From a checkpoint of a small transformer trained on Wikipedia.
Size: 8 heads of 32, 11.5M parameters.
Architecture: LayerNorm before each block, rotary positions, no biases in attention or MLP, untied embeddings.
Training: a variant of SOAP for these matrices, 587M tokens, 4695 steps.
Each number is 128 + 24 x the weight over its row's rms, rounded and kept within 0 to 255. Layers, rows and columns count from 0. The size above them is the row's rms in percent of the matrix's.

# layer 2 MLP up, 1024x256, rms 0.154, rows 66-92, columns 0-255
size [ 92 100 108  98  84  96 102 102 102 106  89  90  87 115 102 100 100  92  86 139 113 107 101 102  91 119 103]
[[124 122 148 125 135 143  84 108  85 142 105 125 118 105 133  75 123 147 154 133 145 139  90 144 165 120 101 133 120 122 166 128  99 141 145 148 126  99 100 141 128 138 145 130 145 163 106 152 143 126 141 115 142 193 159 128 144 112 113 142 158 123 126 133  92 142  89 126 153 143 115  99  85 119 118 127 101 108 144 152 146 102 131 120 106 100 115 119 114 126  97 125 113  98 137 138 127 132 125 151 126 113 111 117 167 101 116  88 152 146 155 161 122 127  83 123 150 118 168 177 123 102 143 134 140 130 128 120 102 106 147  97 118 128 202 140 115 140 158 171 132 111 167  73 123 174 124 156 164 135 110 128 139 126 124 115 166 162 107 195  98 161 131 106 120  95  87 138 156 109 127 133 177 111 113 125 142 137 117 162 103 145 173 125 135 130 134  96 156 126  96  97 147 112 114 115 121 174 151 106 157  89 146 163 129 130 143  99 129 127 152 147 105 116 129 136 133 101 115 114 122 103 149 112 139 170 117 107 144 112 124 172  90 130 167  62 136 112 111 133 166 168 118  81 116 134 100 203 144 116 138 105 168 143 109 140]
 [141 100 146 143 132 107 161 161 138 130 128 103 149  80 142 124 157  91 166 149 156 120 130 137 127 116  97 143 155 127 107 131  70 152 134 150 124 160  94  98 123 123 127 145 135 124 111 103 133 130  87 146 135 100 168 139 114 120 161  79 126  81 134 125 117 126 163 149 175 139  99  97 144  91 110 105 123 135 161 138 127 149 101 136 109 170 157 114 132  86 115 140 137 104  96 141 148 143 141  68 139 107 153 124 142 136 137 160 150 149 119 111 129 158 133 106  90 124  76 125 121 102  98 117 152 142  74 104 143 114 123 133 127  91 149 102 127 126 101 134 106 111 159 126 153 205 123  81 118 161 133 140  77 141  90 147 128 110 178 122 152 154 119  73 114 141 132 142 108 124 119 133 106  83 143 134 125 138 154 111 154 118 154 161 119  93 119 139 117 115  90  87 134 129 117 129 118 144  97  89 105 136 129 149  76 172 158 194 142 143 110 161 142 157 155 145 114 103 127 137 148 147 124 137 133 124 138  92 101 102  75 154 131 107 127 145 102 103 134 104 126 136 121 165 114 149 147 146 114 142 123 118  99 135 104  90]
 [117 134 118 115  83  91 130 148 155 160 107 138 128 139 120 118 115 146 157 171 116 157 160 104 108 134 103 140 118 115 146 153 116 131 128 154 202  80 124 124 150 115 173 109 152 162 123 129 130 134 106  80 126 127 128 143 175 112 119 112 158 158 156 108 180 113 156 136 144 139  97 149 173 118  80 105 120 153  78 129 124 150 133 145 123 107 148  81 107 136 173 152 119 132 121 150 124 114 129 134 141 116 102 124 158  96 160 149 169 122  98 131 133 182 122 160 100 154 117 172 103 104 134  81 129 170 186 141 129  96  76 143 103 141  98 140 126 111 124 150 124 115  77 125 106 150 144 146 155  97 174 108 142 141 140 148 127  74 139 129 140 110  96 140 120 109 133 125 140 146  94 152 140 131 102 169 125  74  69 161 143  91 114 130 161 107 141 129 171 144 121 162 152  80 110 116 173 109 118 100 114 161 130  96 155 119 130 107 107 132 116 188 128 102 132 129 124 113 103 118 127 120 130 129 126 142 130 143 118 123 135 147 117 118 106 116 136 104  99 105 120 130 118 137 120 113 140 112 102 130 143  94  97 109 155 134]
 [124 105 118 130 137 119 136 109 131  92 127 109 113  96 154  91 140 136 140 117  93 158 133 120 100  96 103  88  85 102 158 113 178 131 126  90  91  85 171 135 191 135 142  96 164 117 113 114 127 110 140 159 123  98  97 100 139 149 131 102 168  72 135 118 139 105 170 166 100 122 137 155 137  99 112 129 147 106 151 124 119 143  97  96 138 115 163 122 136 133 115 125 133 116 132  85 128 141 154 147 146 133 161 113 144 108 161 133 127  90 135  89 172 112 115 122 173  99 126 139 122  92 157 136 118 127 101 144 147 136  98 112 131  96  91 194 149 151 121 140 129 117 127  85 141 112 177 147 114 125 128 127 108 121 123 147 128 167 121 124 151 122 142 145 161 151  89 158 181 117 149 126 102 130 105 109 140 149 154 144 129 116 125 113 150 103 143 101 134 123 118 117 102 108 150 152 141 177 128 106 130 122  93 146 112 124 119  94 140  71 147  72 131 132 101 136 120 141 116 128 142  96 127  85 108 138 154 171 101 130 135 116 189 154 118 145 152 144 101 144 155  85 125 149 197 108 126 118 131 132 107 135 111 126 108 184]
 [ 85 150  92 133 133  90 118 134 109 144 121 112 107 106 142 161 113 129 139 112 112 135  84 154  68 151 107 160 156 141  94 135 113  91 108 141 130 120 147 108 121 108 144 103 122 138 132 175 118 102 128 114 117 155 180 119 101 119 139 105 129 142 145 109 105 133 151  96 131 106 114 122 149 170 124 180 172  89 144 127 145  96 121 124 168 139 148 175 108 118 104  73 128 143 175 132 119 133 116  87 119 101 168 119 152 150 108 127 137 112 145 119 138 118 116 134 173 176 104  94 132 124  83 123 146 119  98 103 144 131 149 115 126 132 122 119  88 165  90 111 123 140  70 142  92 161  78 148 123  93 131 135 106 127 122 145 159  81  97 140 187 122 135 144  65 116 136 120 113 205 112 164 101 101 136 129 136 179 119 122 122 107 111 150 146 116 140 143 139 117 108 137 137 139 139 129 143 143 120 107 143 111  96 105 157 151 111  98 134 101  88 137 156 145 131  89 136 119 165 156 141 118 138 131 152  76 132  85  96 117 116 132 119 122 122 122 149 161 126 119 125 139 101 167  91 143 116 154 156 122 112 118 133 102 106 137]
 [ 96 144  92 145 133 157 142 127 151 106 105 107 104 172 162 172 130 136 102 173  91 108 119 155 137 116 120 125 109 156 142 142 148 112 116 120 143 154 120 166 128 154 130 124 107 116 105  78 181 135 129 122 113 102 111 125 114 120 119 146 135 155 104 140 118 138 108 146 139 115 142 120 112 115 160 122 123 102 108 118 123  67 144 116 129 134 118 124 148 163 137 106 107  99 118 153 131 166 111 122 134 130 173 106 158 155 154 122 127 151 122 140 116 158 121 177 136  93 147 131  86 140 130 115 142 127 116 119 100 122 113 117 102 192 141 146 150 127 111 124 138 132 133 136 173 101 131 145 133 141 145  85 106 128 145  84 119 125 187 141 154  85 165 107 166 123 147 144 155 139  95 132 138  97 151 128 139  75  99 140 139 115 126 125 103 126 166 125 135 112 168 144 110 127 124 144 128 121 130 171 128 157  93 118 168  86 147 143 182 121 153 176  92 119 131 103 105 107 165  89 154 123  73 152 142 129 113 186 112 153 113 174 134 113  90  93 108 126 189  97  70 126 154 113 166 145 145 154 124 109 149 147 111 153 134 100]
 [136  96 131 112 119 100 130 133 101 109 102 138 103 120 122 121 121 125 163  88 131 178 122 125 127  96 150 147 138 151 112 138 147 160  90 143 102 145 101 151  90 132 106  82 150 129  98 105 125 149 153 154 117 133 171  97  88 143 139 179 121 110 150 129 153 103 137 118 131 110 134  94 159 110 157 106 129 147 151 102 117 119 124  95 108 137 128 162  85 135 191 136 126 138 123 138 159 158 125 142 131 104  92 105 153 117 143 119 124  88 140 158 136 127 139 110 146 144  95  90 133  91 117 157 117 157 132 102 139 138 127 145 154  99 134 113 114 142 119 138 152  95  82 175 133 144 126 143 159 135 165 117 153 112 109 153 126 140  65 137 125 133 103 162 130 133 121 102 118  98  93 159 111 154 178 127 113 132  75 125 144 120 122 145 108  97 111 154 198 161 112 142 119 117 119 182 118 151 106  82 127 102 126 138 157 131  93 126 148 142 151 136 179 117 148 112 131 147  94 184  96 144 132 192 146  96 135 130 136  71 155 134 148 153 136 118 139 141 126 132 172 137 145 173 139 111 101 129  64 130 128 133 116 112 109 118]
 [135 124 121 142 169 122 108 116 127 124 136 131 148 113 131 122 112 119 119 144 136 137 119 149 153 121  72 113 122  78 114 154  93  96  99 147 162 108  83 161 112 151 119 152 115 136  86 175 171 153  96 133 123 147 148 131 107 107 143 147 125 135  86 175 116 133 133 149 153 148 140 144 144 122 129 118 122 136  94 127 126  89 146 163 143  91 101 125 109 131 135 140 140 102 107 114  86 157 148 131 148 140  85  99 164  87 101 110 142 137 178 111 142 122 152 161 135 148 146  97 149 160 141 152 150 143 115 125 122 150 110 120 145 112 135 104  78 151 108  96 130 146  81 103 184 172 118 129 106 126 114 140 167 150 128  96 130 144 129 117  63 175 118 142 174 102 105  96  95 158 108 139 143  60 132 146 147 161 143 148 136 132 108 146 128 178 127 102 126 109 120 126 124 132 106 127 111 188 161 110  81 169 120 125 144 101 117 117 145 114 127 119 133 136 120 138 116 115 146 134  88 146 105 166 116 189 144 127 146 109 111 143 171 132 179 132 140 135 128 151 125 120 105  74 109 114 100 145 135  97 147 102 122 113 116 167]
 [134 124  99  80  99 112 156  85 138 104 118 150 151 162 125 147 128 167 171 120  89 139 121  96 106 131 121 149 141 123 150 176 124 183 104 117 136 128 127 128 105 141 122 111 140 140 152 108 124 154 146  84 121  88 134 129 130  74  97 106 137 139 133 115  86 123 156 114 188 148 121 157 151 111 122 127 141 138  93 158 122 124 143 149 155 146 109 126 121 125 142 137 134 155 170  80 190 156 136 142 110 115 137 139 135 149 108 142 110  91 105 130 142 169 155 144  83 161 157 127 142 161 150 132 126 125 131 142 149 128 121 151 140  79 120  99  94 144 106 114 142  99 106 100 124 115 112 118 119 123 121 103 146 115 122 105  73  83 168 140 107 132 104 164 129 199 150  64 171 168 120 140 120 124  76 130 119 135 137 141 108  95 156 144 122 130 119 118  89 137 148 129 152 142 145 140 107 144 153  69 153 147 121 122 161 132 137 153  95 119 130 159 122  95  85 102 132 111 135 117 116 120 108 116 125 183 134 102 115 141 154 146 112  83 138 138 125 150 124 155 137 171 139 165 140 126  82 149 142 126 131 156 170 146 121 128]
 [100 128 120 104 135 201 131 131 141 109 133 128 126 103 181 105 157 115 138  70 149 141 136 123 170 145 139 103  89 122 134 151 132 109 133 153 144 115 166 171  81 135 105 175 118 177 145 123 157  97 140 120 141 107 144 135 135 111 123 119 151 108 116 141 115 110 133 174 143 137 154 118 114  93 129 170  89  90 150 161 178  94 158 106 161 107 105 107 148 104 157 113 147 132 152  93 140 138 166 134 154 157 154 152 134 102 153 138 109 115  81 177 104 133 119  76 123 134 121 136 137 160 128 171 161 124 116 142 110 133  96 127 153 114 133 151 121 111 108 126 134 178 118  86 138  84 131 167 147 112 101 109 111  96 114 130  92 116 132 126 152 137 153 112 133 176 142 134 142 131 127 143  88 124 133 149 106 154 117 125 103  94 118 145 132 143 143 119 122 145  77 145 133 135 121 108 143 110 154 181 111 131 150 134 158 105 144 112 122 105  94 140 182 124 142 140 106  99 107 121 141 148 120 126 154 111 116 112 148 105  79 133  95  87 107 173 129  78 138 126 158 118 138 129 146 161 113 110 165 177 119 138 108 152 160 141]
 [142 121 140  94 112 134 169 133 132 100 130 124 109 120 157 133 101 178 131 125 109 158 113 133 105  99 154 116 185 176 134 130 117 146 112 118 139 175 114  83 113 126 119 150 109 151 100 130 136  84 150 142 144 101  94 105 151 141 116 119 145 130 159 115 100  92 116 145 135 150 103 163 162 118 128 124 138 136 140 128 190 154  98 108 134 129 168 159  95 106 120 114 121 166 174 123  96 154 119 146 172 105 149 135 111 139 124 182 142 125 127 148 133 171 114 149 111 119 139 140 159 101  79 130 152  94 131 133 102 120 128 111 133 100 125 133 140 111 116 107 160 123 120  82 131 134 137 152 128  86 138 144 131 126  85 137 162 173 113  87 138 110  89 116 137 129 126 156 129 188  95 106 133  94 120 105  77 152 105 156 110 105  97  93 119 132 109 112 159 114  81  98 170 121 171 125 108 122 175 106 136 134 109 145 146  97 114  70 140 116 155 176 134 111 146 116 170 121 131 120 158 150 130 131 133 103 130 122 166 111 107 146 139 104 125 106 145 130 141 108 127 153 160 172  78 118 143 139 135 171 169 122  92 106 129 131]
 [ 96 137 119 171  83 144 126 163 145 123 127 121 130 130 155 128 111 114 146  88 143 137 120 101 137 105 134 119 147 146 135 127 129 166 128  99 135 135  91 134 139 132 160 136 120 105  90 160 172 139  92 142 146 127 145 110 119 113 125 121 118 152 101 129  84  80 146 144 127 129 140 140 126 111 136 143 130 138 180 139 130 131 168 104 123  94 166 157 138 157 170 101 147  98 121 119 109 117 151 114 139  97 118 121 132 109 136 160 154 122 121 153 115 181 102  62 133 147 131  87 158 158 131 127 153 153 114 122 108 126 128 157  93 134 121 148 122 127 123 136 115  72 108  78 160 128 135 108 144 122 106 130 147 176 137  95 152 103 122  89 144 103 133  87 160  81 127 125 125 141 119 100  97 116 151 176  93  74 124 133  63 187  97 131 137  74 117 175 130 177 134 112 120 174 148  97 127 133 107 169 146 116 139 180 115 157 134  82 127 132 144 144  78 111 167 158 136 124 132 127 134 141 150 140 120 142 154 126 163 137 148 131 143 101 148 101 137 155 107  80 124 124 168 135 145 157 142 126 109  91 137  97 115 118 122 117]
 [127 103  89 174 140 118 134 185 131 121 132 134 167 133 154  89 115  98 143 136 140 120 160 105 163  90 154 112 131 176 106 134 115 121 135  76 107 112 135 121 127  79 148 121 116  89 104 119 178  98 106 150 128 107 176 139 125 110 119 122 159  93  93 115 154 130 113 138 112  93 156 110 109 178 140  97 157  92 161  96  92 127 178 118 110 113 105  96 123 129 146 131 134 106 123 131 145  93 119 156 112 106 151 101 131 159 123 121 114 137 119 123 186 152 144 108 102  91 191 155 129 126 151 115 123 114 103 146 111 129  94 110 133 156 144 112 142 104 142 102 124 105 123 125 138 163 125 100 113 107 143 124  86 108 116 129  91 135 125 184  74 136 105 150 155 133 124 155 110 118 139 164 154 134 111 157 111 148 148 134 105 121 172  78 106 109 154 170 108 147 127 159 141  93  98 127 103 114 120 122 115 208 141 148 144 141 111 123 139 114 135 103 158 117 137 126 129  62 151 133 113 138 163 125 149 122  96 123 149 107 145 129 126 156 155 135 145 174 140 119 153 137 162 131  94 115 114 138 148 137 117 172 123 137 140 120]
 [139 147 114 104 153 153 126 125 136 158 123 140 124 116  88 179 133 147 123 128 119 149 160  93 107 132 135 118 152 130 113 143 115 140  94 157 164 100 167  87 127 151  89  98 144 136 150 148 169 126 110 119 122 143 141 139  71 101 116 131 110 140 154  75 106 140 127 146 113 153 122 101  99 111 120 103 103 191 131 189 143 112 119 182 133 139 143 101  89 128 116 151 125 138 100 162 143 132 121 133 140 146 129 130 136 127 143  71 159 141 113 138 155 162 123 156 125 158 155 160 115 116 114 153 137 137 126 175  86 127 117 102 124 112 112  89 143 144 155  84 145 126 143 131 142 145 121 110 115 157 137 139 146 113 171 135 139 104 119  72 104 149  74 125 115 135 119 127  58 126 114 144 120 139  74 121  96 164 114 146  82 125 135 125 143 108 111 148 142 177 111 117 156 151 133 136 124 152 142 144 142 118 139 107 148 129 182  85 131 130 115  99 135 134 135  93 168  81 140 132 128 112  84 140 134 142 164 111 111 155 106 112 101 112 140  99 153  93 179 128 136 140  84 115 157 127 100 114 153 181 104 112 126 106 101 151]
 [115 170 115 135 107  93 122 126 114  77 160 102  98 134 135 156 130 161  99 134 113 130 170 141  67 152 146 110 143 109 135 147 146 124 122 116 100 121  81 158 148 130 103 102 149  81 117 148 121 138 123 111 134  84 135 110 113 108  95 118 130 137 153 130  75 144 131  79 141 130 127 174 134 157 121  87 138 114 103  99 151  81 112 126 121 126 159 134 155 113 129  73 123 100 161 156 132 135 139 145 180 121 141 121 168 162 147 106 126 111 160 186 166 142 107 159 143 138 144 114 139 142 177 125 165 157 136 140 164 108 143 105 113 104 137 116 106 117 124 122 131  94 113 141 128 104 123 128  69 115 128 167 149 107 117 128 161 139 149 108 117  85 138 143 160 102 107 155 134 137 151 137 171 107 148 112 110 122 118 178 123 148  80 137  99 185 149 116 117  88 108 135 128 140 154 124 142 115 162 123 131 168 137 124 155 133 133 161 152 117 137 125 127 128  99 102 131 114 130 162  94  72 141  87 119 148  99 122  91 159 100 133 177 112 123 119 140 119 133 101 122 108  98 147 146 115 114 153  91  90 101 153 102 109 156 134]
 [137  87 126 110 150 128  95 117  92 151 131 146 130 127 126 123 128 159 122 134 135 129 136 127 159 195 150 171 132 156  72 135 112 120 142 145 146 152 133 132  94 113 150 114  98 157 115  97 133 129 122 106 132 130 162  93 101 157 153 123 135 102 125 149 125 128 107 127 145 132 177 128 143 131 108 126  74 162 112 144 100 107 126 130 145 167 155 138 175 150  91 125 143 132 119 135 172 140 119 133 164  91 165 110 164 117 152 125 118 184 111 143  94 156 134  81 139 144 178 110 175 151 114 166 120 138  94 150 141 117 135 105 121 109 126 143 177 133 111  79 154 137 136 108 121 122 117 101 145 122 107 100 115 104 124 114  74 135 147 163 108 131 122 158  90 124 154 105 119 178 126 114 104 185 100 139 200 136 102 187 100 128 133 157 107  83  86 137 115 135 142 104 101 159 116 112 125 127  83 140 113 130 116 145 131 101 122 145 138 129 156 103 131 169 137 118 144 133 179 120 129 139 140 138 131 129 169 114 144 131 103 100 112  92 166 109 119 123 121 119 113 128  89 129 160 180 128 115 137 129 157 172 129 104 138 147]
 [135 151 108 130 172 136 121  85 112 104 101 171 113  97 108 147 136 122 152 132 131 154 121 164  96 121 143 109 157 125 104  95 119 169 110 134  97 154  95 120 132 132 129 174 139 116  93 124 128 125 150 164 130 143 133 122 201 156 133  93 123 125 132 105 144 133 157 136 112 113 161 161 116 116 139  98 140 107 145 118 160 136 144  91  70 139 120 159 102  85 165 104 141 114 101 181 134 136 130 138 103 138 128  96 131 131 124 136 132 123  93 159 128  96  96 144 122 144 155 125 101 177 157 112 152 136 121 137 140 155 140 140 134 156  86 121 117  88 114 102 162 115  97 111 146 114 128 111 103 168 106 138 144 114 183 152 109 161 103 142 170  88 135 107 152 126 143 118 144 125 143 142 212 110 136 103 142 159 108 152 125 131 105 165  93 184 102 112 110 134 113 118 139 127 136 122 118 116 135 106 134 108 123 116 174 133 144 156 131  62 143 179 127 123 146 140 131  80 149 134 135 127 119 121 124 151 139 133 132  97 112  84 129 122 150 148 150 140  63 124 155  81  96 148  82 116 126 127 155 138 115 160 108 107 145 137]
 [133 122 138  81 126 133 115 118 143 139 131 125 145 138 156 137 169 134 121 123 173 120  75 127 139 144 170  89 161 153 133 118  88 140 157  90 131 121 144 145 112 133 133 153 103 149 144 152 116 129 154 123 149  84 148 142  79 165 140  82 123  69 160 120 135 126 136 105 140 132 138  65 151 112 154 165 121 152 163 129 126 131 118 116 189  96  79 122 160 109  78 134 107 137 118 127  87 127 172  89 113 110  87 152 120 136 139  89 135 109 135 127 151 141 128 175 126 128 132 135 124 149 130 162 108  82 147 124 157  81 148 181 106 115  95  91 152 181 106 121 123 163 121 121 111 148 163 174 139 119 127 166 122 146 129 104  89 109 115  97 158 133 134 103 118 185 121 142 124  96 135 119 140 116 115 131 120 130  98 119 130 120 117 109 140 118 110 132 110 103  92 105 140 142 140 108 110 116 151 113 116 130 120 153 149 149 129 162 133 192 116 164 168 157  98 135 133 119  92 138 136 126 120 103 155 145 121 125  92 106 114 137 167  95 114 132 134 128 166 154 118 152 101 148 174  84 153 153 132 118  99 133 129  99 125 151]
 [142 134 158 141 133  82 152 114  96 104 124 136  87 129 121 166 123 103 121 131 179 145 131 104 106 119 164 133  90 168 113 134 185 147 112 163 160 129 157 114 157 129 103 119 167  84 141  85 112 146 132 157 118 115 120  86 105 117 137 114 160 171 164  97 122 103 132 161 151 105 121 152 127  75 140  77 146 138 159  80 106 129 160 158 143 135 152 127  77 114 144 115 179 118 126 104 143 106 150 139 150 102 174 132 140 126  86 117 148 126 119 155 101  93 107 114 151 154 150 101 132 151 138 134 111 174 133 110 154 128 149 159  80 136  93 127 109 155 123 141 171 172 130 117 119 130 127 127 110 156 100  91 139 107 141 130 158  83 123 155 136 136 111 135 105 127 141 114 153 133  87 150 124 144 130 145  82 120 145  91 161 138 102 118 177 128 135 137 113 108 199 143 116 146 156 157 132 162 138  94 119  99 118 148 142 113 126 127 105  90 125 100 115 137 125  94 157  99 117 164 110 120 157 111 194 131 109 142 104 125 118 130 162 128 119 133 112 131 123 102 121 133 116 159 103 139 143 158 103 102 143 119 157 112 115 123]
 [118 151 128 130 110 101 116 152 125 131 127 178 125 123 131 132 129 101 129  79  99 147 152 103  92 150 146 143 112 127 124 157  82 116 150 126 120 128 129 136 164 125  90 108 135  94 142 120 111 154  84 153  87 126 182  81 109 112  93 120 102 107 121 157 114 144 138 166 127 131 156 116 156 105 108  59 131 134 146 115 119 143 115 122 134 127 137 110 110 105 141 139  77 137 157 122 202 122 118 167 127 114 165 120 130 125 159 114 162 119 142 106 121  91 117 123 141 146 133 106 130 118 137 144 114 179 136 137 154 117 139 133 171 118  59 119 123 126 150 111 175 106 130 135 208 106 113 134  83 150 118 147 123 118 101 138 126 147 123  90 142 130  86  94 144 143 137 127 126 141 122 119 111 126 115 116 111 132 135 136 129 142 111 143  95 102 158  98 117 140 123 144 164 109 112 135 117 120 163  77 145 139 123  81 137  81 172  94 158  91 157 133 129 133 145 110 123 196 157 139 143 142 114 102 122  99 134 140  94 117  52 107 175 106 131 144 133 134 104 165 110 116 127 156 171 132 111  93 139 123 118 143 136 154 105 135]
 [143 131 171 115 169 110 100 107 137 137 111 139 146 147 133  98 128 154 143 157 136 131 161 125 133 141 140 130 128 110 144 128 161  96 127  94 125 140 142 191  99 119 120 118 108 133 131 136 162 129 146 148 183  92 151 145 122 121 145 107 149 147  77 134  95 132  75 105 146 148 132 130 103  86 139 144 150  72 117 148 168 111 167 141 157 145 126 135 118 125 108 142 152 123 105 100 119 184 166 120 143 123 160 133  94  79  98 137 146 157 128 114 125 120 130 104 111 107 159 124 135 120 137 132  95 126 114 121 116 101 110 162 134 154 151 119 139 122 107 160 126 114  76 141 118 146 159 137 151 110  97 135 190 119 125 129  77 131 177 100 126 138 116 125  88 100 109 162 158 135 101 151 144 118 113 130 153 163 112 118 144  61 140 104 101 175 142 121 119  86 117 117 139 174  92 104 115 102 120 127 130 125 122  93 128 150 148  95 125 152 141  74 120 121 123  79 157 119 112 142 101 123 123 148 102 211 134 109 152 167 149  99 136 125 146 155 140 116 106 127 104 128 123 154 117 124 140  87 127 101 113 103 128 181 128  97]
 [ 67 120 127 112 136  95 124 120 146 100 132 159 140 134 136 109 148 114 128 127 133 110  90 122 119  89 139 139 161 106 152 110 141 128 127 104 105 126 115  91 117 133  94 132 115  92 139 118 131 109 126 140 141 136 142 123 123 110 139  94 175 124 137  94 142 165 132 156 104 123 125 145 103 116 123 116 156  87 147  76 100  97 152 180 152 180 138 129  94 120 149 114 120 142  74 129 142 175 129 139 114 105 172 178 136  99 123 103 145  69 152 113 108 140 145 100  60 151 145 116 169 121 138 154 139 139 182 175  93 159 103 147 116  77 107 157 103 150 122 116 128 103  83 148  83 111 108 136 113 148  84 108 145 176 125 126 114 160 111 101 133 104 135 116 148 127 138 115 153 107 127 154 121 150 109 130 133 107 130 178 139 162 132 114 151 143 105 130 125 171 154 133 115 143 138 104  93  90 114 109 117 109 122 135 154 134  73 127 113 106 156 140 140 124 135 129 144 152 129 142 149 119 126 101 160 117 151 152 168 111 148  98 120 152 148 178 153 163 133 120 137 123  74 164 136 129 116 104 142  95 108 109  72 121 123 116]
 [166 125 139  99 153 122 153 128 142  86 160 129 171 113 150 102 114  86 113 107 154 145 150 162 135  76 143 111 156 109 118 117 141 124  95 128 155 118  95 124 103 122 128 107 153 121 132 141 156 140 141 152 140 116 118 117 143 112 144 154 154  97 135 149  86 164 121 167 108 131 155 179 131 106 168  85 103 114 120  52  91 162 110 121  85 107 136  85 183 138 131 157 109 139 131 110 153 172 118 148 114 129 113 127 163 162 149 100 148 105 136 104 129 126 167  74 137 113 151  85 124 126 113 159 134 133 155 139 137 111 125 103 142  93 110 152 122 146  96 115 123 133 125  85 108  92 149 149  93 115 100 114  93  67 113 137 202 155 124 130 179  61 130 118 142 119 115 121 106  95 122 130 134 148 103 139 125 132 145 147 126 133 153 139 104 127 120 120 141  82  93 155 119 102 129 141  72 113 139 106 117 147 112 134 130 139 116 144 125 145 153 107 138 141 130 129  98 133 122  98  86 114 149 106 117 141 127 156 133 159 168 127 136 125 186  96 134 125 139 159 144 119  89 138 129 107 127 136 157 152  96 119 143 159 129 123]
 [146  94 156  90 118 146 162 173 114  87  90 106 121 112 141 126 136 123 164 135  77 159 121 140 107 124  96  96 119 145 125 109 144 151 132 146 145 111 129 154 187 119 148 141 185 126 132  94  98 102 132 122 140 104 102 147 130 148 100 136 153 116 146 140 168 106 135 116 114 152 151  97 115 143 157 118 138 162  99 115 142 127 147 149 140 121 104 130  99 137 116 135  69  88 123 142 142 109 136 138 137 133 148 159  64 111 139 132 142 131 180  94 151 105  98 105 122 146 141  96  74 158 117 100  95 114 180 108 144 113 156 166 123 106 110 120 115 154 132 165 120 131 155 124 109 119 124 145 118 136 111 109 137 146 152 173 129 130 116 124 104 189  83 157 119 124 103 145 120  72 141 138 112 101 146 143 125  83 122 129 140 143 127 139 149 107 161 130 144 148  84 102 143 156 162 124 122 129 103 124 153 134 108 140 149 137 109 119 108 111 128 139 131 162 156 121 168 197 111 141 149 117 138 160  83  99 174 116  93 154 161 161 129 122 124 155  75 122 136 127 105 152 148 144 157  66 121 106 147 104 121 129 136 105 127 119]
 [125 118 147 140 140 125 163 120 127 154 127  93 109 125 144 130 126  91 130 122 127 155  94 134 127 121 163 113 134 125 140  92 118 128 104 109 150 133 138 162 122 176 121  94 198 116 110 143 153 117  71 192 131 169 159 134 133 155  95 143 167 163 184 151 103 148 152 114 135 119 139 139 115  96 133 145 124 139 128  66 103 101  92 147 144 128 137 124 144 138 123 141 114 137 112 109  70 121 144 126  84 143 123 134  82 109 122 114 114 102 152 125  72 113 121 116 167 123  93 140 103 154  95 141 109 136 124  94 156 158 128 131  83 110 105 118 122  86 145 135 116 108 117 158  67 148 102 105 131 121 123 148 115 114 126 126 149 125  68 114 137 141 101 121 122  87 125 138 105 129 121 160 120 135 163 155 157 131 141 143 150 166  96 106 119 129  50  77 113  80  99  89 128 133 119 149 150 114 139 147 125  80 118 124 116 103 164 144 131 123 121  87 107 148 127 141  99 105 145 120 114 134  98 133 133 131 110 142 117 116  98 129 133 161 164 135 107 127 162 121 150 135 182 128 111 169 117 155 109 134 117 104 104 131 113 180]
 [ 84 121 138 132 126 146 133 146 125 109 109 133  87 185 136 123 126 167 121  99 125 139 104  77 140 168 119 149 119 111 100 163 113 150 143 153 152 136 107 111 121  95 184 147 144 119 132  91 102 151 114 131 117 150 158 128  80 122 142 138  89 121 123 104  80 101 147 113 118 130 125 106  86 141 100 135 129 147 108 120 109  72 132 145 112 164 151 121 115 139 116 144 125 160 168 159 135 137  96 105 188  99 132 158 139 180 118 117 127 185 162 133 137 102 102  88 110 177 111 131 130 140 124 167 124 147 143 188 146  84 111 139 150 138 151  81 123 132 113 141 146 153 152 133 101 167  90 160 119 121 109 107 115 152 138 125 111  83 130 150 164  93 124 143  83 123  93 138 140 143 117 125  92 117 137 139 106 141 106 114 100 147 165 126 141 172 135 159 149 117 150 165 125 143 115 157 108 141 135 111 127 102 117 146 121 169 149 142 115 159  92 120 114 127 128 130 151 127 111 108 157 182 142 107 155 129 111 119  94 144 139 119 171 150 102  80 130 113 162 125  81 154  94 127 154 137 111  94 123 100 143 161 120 140 123 139]
 [108 115  97 154 113 148 145 139 127  90 154  97  91  71 106 104 124 136 136 124 143 111 113 109 151 133 170  85 126 147  94 134 133  78 140  95 135 109 133 124 129  95 122 149 158 123 112 135 160 127  78 148  85 154 137 118 147 111  98  98 176 178 150 127  91  90 140 100 110 144 139 135 123 126 112 125  96  74 122 144 146 134 129 157 128 120 119 132 100 134 149 149 133  89 123 114 116 111 173 167 149  89 150 101 128 147 149 146 119 144 163 143 170 180 115 124 120 172 157 120 158 160 126 110 110 130 114 122 156 120 147 119  99 132 150 135 149 181 139 162 166 134 121  88 121 138 120 130  97 129 175 106 124  80 136 158 126 112 107 132  90 128 126 117 138 121 111 119 141 115 106  97 155 130 123  76 115 149  89 122 119 113 145 138 144 121  93 115 141 133 131 154 159 104 109  76 123 110 126 130 173 119 138 142 131  91 134  88 101 105  98 145 147 125 150 175 155 100 126 177 169 171 145 170 145 143 123 140 138 139 122 120 153 117 160 155 143 132 142 162 141  95  70 135  94 158 117  89 146 123 102 137 126 154 144 159]]